config.yaml
num_hidden_layers: 22
hidden_size: 128
num_attention_heads: 4
num_key_value_heads: 4
head_dim: 32
intermediate_size: 512
vocab_size: 1663
hidden_act: "tanh_gelu"
norm: "layernorm"
norm_place: "pre"
norm_eps: 1e-05
positions: "learned"
qk_norm: false
attn_scale: 0.177
bias: "all"
tie_word_embeddings: true
parallel_block: false
init: "normal"
init_std_qkv: 0.0266
init_std_o: 0.004
init_std_up: 0.0266
init_std_down: 0.004
init_out_by_depth: true
optimizer: "soap_variant"
learning_rate: 0.00717
lr_mult_qkv: 0.7
beta1: 0.95
beta2: 0.99
lr_head: 0.011
warmup_steps: 200
schedule: "wsd"
decay_fraction: 0.699
decay_shape: "linear"
final_lr_fraction: 0.0
batch_tokens: [32768, 65536]
max_seq_len: 256
doc_mask: false
train_tokens: 210000000
max_steps: 4602
dataset: "wikipedia_en"
Each number is 500 + 40 x the weight over its row's rms, rounded and kept within 0 to 999. Layers, rows and columns count from 0. Numbers have three digits each. The size before them is the row's rms in percent of the matrix's.

# layer 3 MLP down, 128x512, rms 0.198, rows 0-127, columns 416-447
105:521536420437503476446563544482494510574489490652492474510485468472511447525480494447492574487405
094:481506522463479465496488458489538482573567565461515490498423608520516494450491548513564393515467
104:526569518488530417502508514520462547482475511477499429503476520491463463484566533479495524525561
110:437531426527481536484523458515534553470578499480505498514523388442491426477500503488487508516495
095:585499375477537470498525455497479563478489536441490491507477558503471449563509497534519587497537
103:514529388439502498531565490530529473471454494506557502522458501547489467441458511552458595541549
098:422492500529452567476462530513547545418493499496482468452516522426477492500477482494541512503502
101:511536498522506554488381472501390507439488473473520524495487510478492400524509503455548512521539
103:503484628520534436509423504484388540453364542469516491491472540513507484441401489484466526456523
106:505431354526502463472452464503550556462446465464455467546524477534482472515396448438472442459504
097:437533533498526507528572432523534576548541465539495496467445555491535492531477492501465460460457
098:534516408475462500453478484505547558523474483496507470486492459490533454489515471458573514547546
100:558514415412507471510456478477567561555498486601497548471575499529466428525488490521492590505603
103:501534445493523574538502549507466459535532478553494502544530464553522492578498538534378476490474
102:456433487439488499498534523521521500449537536510529466495475464452502565501499476468475458456485
099:547533460516526499481479564501477487500519485511497559496528524493485490579577480465496541481658
100:416464510480522484446494485514412589431480448531483466497502518406483501583512475518478481486412
102:493592498513516413503495488511547588500503494527484479540492475515434515457547586436489545486519
104:531531561481519462505554460493533493518507471542506511505525484500509528479587533476527443492563
102:569561567496479481541477483491370484538523523462507454551566511522494467502484551479479501549510
110:472516483444487523466531432511513507493480478490531527498487427494489488435503489459508424442491
102:440513601495476492452487486490546479494469523539506554532485533547508503612483534491489487490475
099:537420460496560483458547475486529507492564538514504496553458420502572461568552516452537501485584
098:526441458450475474440531482513554538493503531483509464544481474480485522497470522433484402407506
095:504494527534520479484561545505454484537498517493485508481445414522459434506520493494565537580573
102:466508475540450492484457431533505411484434487528494507480466504499524481476556447520482537490465
098:522555536498502510511453437523523519528458495526530521540515462478479508525489542537498488492446
092:522511501466477488480501552516583492457486457503461479453501487514469542492538464506511462442539
108:511584562501497514519522455529454500576555541473540496462518382518481562435470593484474412594470
107:471495444505542472489427466460405448577500482537502526463551514496525447538518506464474522502608
102:536482483505488568525464448507440385489547495526523458575474478495547532475610477464457550487495
099:534453570479498428471448465470463553570441495507504400479469524510442572437550466433530510436518
099:505436409539498505510512570519457551542528442493505482480515467517502609518559501517493504446503
099:499502400502465519530480555512481585453598517499495474452459475469498329502546456554524507590475
097:530547507502507455471501541462616468484507501478527476563484527464554517491584461562513511550538
096:554540470502533516527487501540597520421560543533524481510563483518521486490538517447547460567550
101:444587423423509497511477559490505531396472515489476454480489453459528458543535550478500493583480
099:524487454504503490486497458518550481452451535476490461478394464498526499411523474479573500577557
103:456496495481478540533498467477488492520524428609516548462564562480464477448488487566498459539480
109:549558551520557497497490450496534538443503469502534599496485519607463559457520526441511468534562
096:520516541426516500507440506495502534519538525450488495493458497505444476409391606522483463522501
095:503431472490538515457499538510460612536450417578433454481460507519518498450434463471511515445521
101:462517458472489444461497509495515449439490566438517614475472519469517553417504464465543515454464
093:540463438543500471494490517499564457490562519506506509486452536473509529453511438631519525542545
098:534531571521518570488516503509536502480426499550507484540487532494507553440427495505537450481510
102:521545539589495518494534493493585552506529522562495651537492484512564522498548554510504477527614
103:484465473518493528489481530504573488464489496477517509476434491496533496427448436387496520527573
092:483521458548499444505455453490581410440524478512491500581514498436498473481495480499500496452530
098:477505575496502470494532482501560578507471467481522488521522513472530511555503462525507520538582
104:516585454553507475532567531550542554511523485533485566526574521543525509572484550482527471455587
097:529564463481491503529519536542540479490496446584451499514520512482581557494539588483536500498436
104:526535443517505534517488480525453560489525540515474434529498470492397522467517458541470534462528
104:511533559529498489517510528475439603482507519588526463510471511533593464512508536502505506618579
099:490519564511505520492486491541379507527472485489500437508522583519512518497566520487477477514544
095:451496518483520590487476458518437396562429509532490492482513549505510516493484557469512463481455
092:492513477532500471492593487496388383488525456473510476441469541521526525460517477500478516400456
106:572496561454493466465433608508514536552613493538504530483490506479561552490546516493507462506489
097:444475545472487501480370392497448533465456459459529438495512557448461519578448508500457493455526
094:461545536477497453479450571486511440492410493482471462570523467514514577505447474391487465451496
108:516610463462535462481479503483506503450533518554492524549498570514524477482508526559533525556487
095:448491579450475539487532463501464476468463495483486522529480557471506505514496461456513516503581
101:514529409478502561483557446488544484505456516583463538475473460541526475583496531523463520479453
105:468525554445479469501439553518443527548500483486493507526533487530500520479482489458431490532598
092:537505488503535474503571465508489446469544499426470491509460457497533459483448585457545490508386
105:515429394511505483501468433486459457482510500457518438459497456508544489496503432484433455450528
103:507534527457472550534505500530514502515469582513482485531523456506501553450568548468516535472573
103:510499434492479574526496562523383432472445521509481513543468509544579530586531532548561458521495
105:505479536417492510491496519490548506541487505510478487446477431509515589449459467510551464538532
100:523470529480507440505424431477493450555485486478510449509492594488439534526443485483480524458574
091:464497572496488476529531463529493527453507476546500506495476574478476508495498418482548504479596
096:505489582501512516529514564514552490541485467501485540514498522479473462473521488579544477410495
098:509447554483464498455581447471517500437570536492526502493432475509474469606482477413471465513578
097:455438497419445569486484417500418549579575448443458480496493587443545537415479491526524417415450
102:553480421499535436487546529517551461483511473510549477476468421489520538490487529488522491586506
100:512520467502473502492551550503531595554517487520458561477471472539489480563418400538563480469413
095:481489515439536500463475512496533426391475527470487441504473512529474543475529529483536492546517
096:549526529542515493534545518493412494487487487498529468475550505467520504566487504621515445554485
099:529569464525455510520449481498490575477511436541517482500529378504575501512534574486530507507521
098:522537485435469502549506533498491463521552544492529440490481519496474511465469514523511544508483
103:452523426463486482490441500460491591551506485504468479429438448452523517392494468476534522415491
099:446520559450481502504544440520620493576478506443506565487505427451506579516475432523508435517549
098:546534501452519546551522461501512593458471528446502497501498489497528496570503498474463489526618
092:562423476494535506490577439485562524418508461391502535563555457558567510510506525478498507517475
098:482471564511467495460473568452510595482522449459496574548416575433507502466562429516520472519514
094:494458533489460535465405525484469528547528477525485455462520524482472437523488442543470486482513
096:494514458489483507503567466537571422464456491490504487513445495419484604447505501444508456483464
102:534553618460482581486507587527469508497547440443531483543533516495540468488498465450507502584557
094:448544516483497486442435553507526484501519481501522463513458489479496456535497543514516448478560
099:465559454563496553473525536506475579545492517507472479448549431511482508602461446563537490547444
097:485496484460499488497580487518538518467481512425517502493504542530500488564495551447551503408466
105:504467455526495513518498533504560569532428509452465616509417440532546497369492519455457496503518
092:516510555518484518492575449524548529474576508503524460477508481504493548449494486525500515519456
093:508508429474505570536514582470465493514451495451549520479465454507499489628543517491459567423466
109:494495563433494578473516467487513573520507462465500569439457439459495400480530403492517534553482
103:474456490470463506464497483496431458520468506537491521487534465543537430527571511505498502539490
107:438548524457460451463521494522537485458512501429472487526481477442426529461464536462494455511515
098:424475558474479502500453508516570414461489467516465504457545508459518415514527534410508481659517
102:473397485490498517515512587507463460502427509488485512503459590508470577632586462440488489420430
094:567541347441499551480576559517590516449541572545496495472446502521502538468509479486464523513533
104:511427522376500552478488480487454480564585507521458548503470495452497538462470483439504497539464
093:467484487463490468519504493532525479561504455481488596505564507519562460534546518476481488516520
099:519489475563480482530530484500554490478482519404511500481458612512519520485508499515465525477405
102:457522758456479533521493443500463504546521509530503559523537482464509595443504585509580488480471
103:507574556473525458511463471491458508443544445460543539462542489487472498516559529449457509486559
103:505532498540508496499529603478378561594498550475506465467539503509572537527457479501498485505546
106:544497562526517542509546522521569496531461488444495425515521511489472548532513484546505511469555
099:526428539437532539449550451519414543508510530539528484473528483467517486545473529456530569564657
098:525500437490489524607513606536435515489518459548466497523614523546523491531478536494523514534571
102:529572553461474545492455471504565501481483481578514537514553496500453478451472548497519478486513
102:490521579536479517517441440455495561496487532546512465476499505499492553474491506628540544442541
100:525475581474459498516494508507484474503461438533558521434492490443440521540516384445492486485562
100:481501522603508562519501474530437411481502499617522520563512515469524429575502502429482519446549
095:493526566533515451486463513502518534532490508470468611476565505534519500517540597448504472446501
101:399467416394487407484528422483458488488471467549500488429496499464499463468492486522534442485444
100:530502497489517482521563511499476630449432473495525497575511404490485512492561479494588465494510
109:499500571428473481518510540461458568503467470500500466434511475468509500506501489490491545504449
109:468613488541490493515458489483477487518456488463483495533489518576426478467556564543562571381479
096:481506389563519486495498516513473481597495447469528417533442547515443558414556461490464516553417
092:454559552527547488511413505505551610440488520456503497517481532536490549429490522511510433517449
099:502425423571508475481510529524441468514587468543512557525432521539470530495512521473444516525567
099:492540523494494437465535503511509546529488451501495469494503450470460543427503494504501482531522
101:496523370540480500501498495485643484484457561477481542524473522473541462478483401503464494501507
098:473513608457473518506492534514518582467421457489512515525498448493474483544524471478565479477472
090:466538471482529546533547474510597563494511548521455533559511446498505464497531513494488535510545
121:522563436562533444492488444526553518490431497500515425422505524539525560565466518543516520489507
094:481419485461466537481554421494575443468477474582468536408436505568508575496515443603521443471464
098:481502454535447482544529463464614499454495526584513488548476534498431443486508539462508414457470
103:476571399531487507507620433538613468479555482468491571503492544507548472471494535449563528460576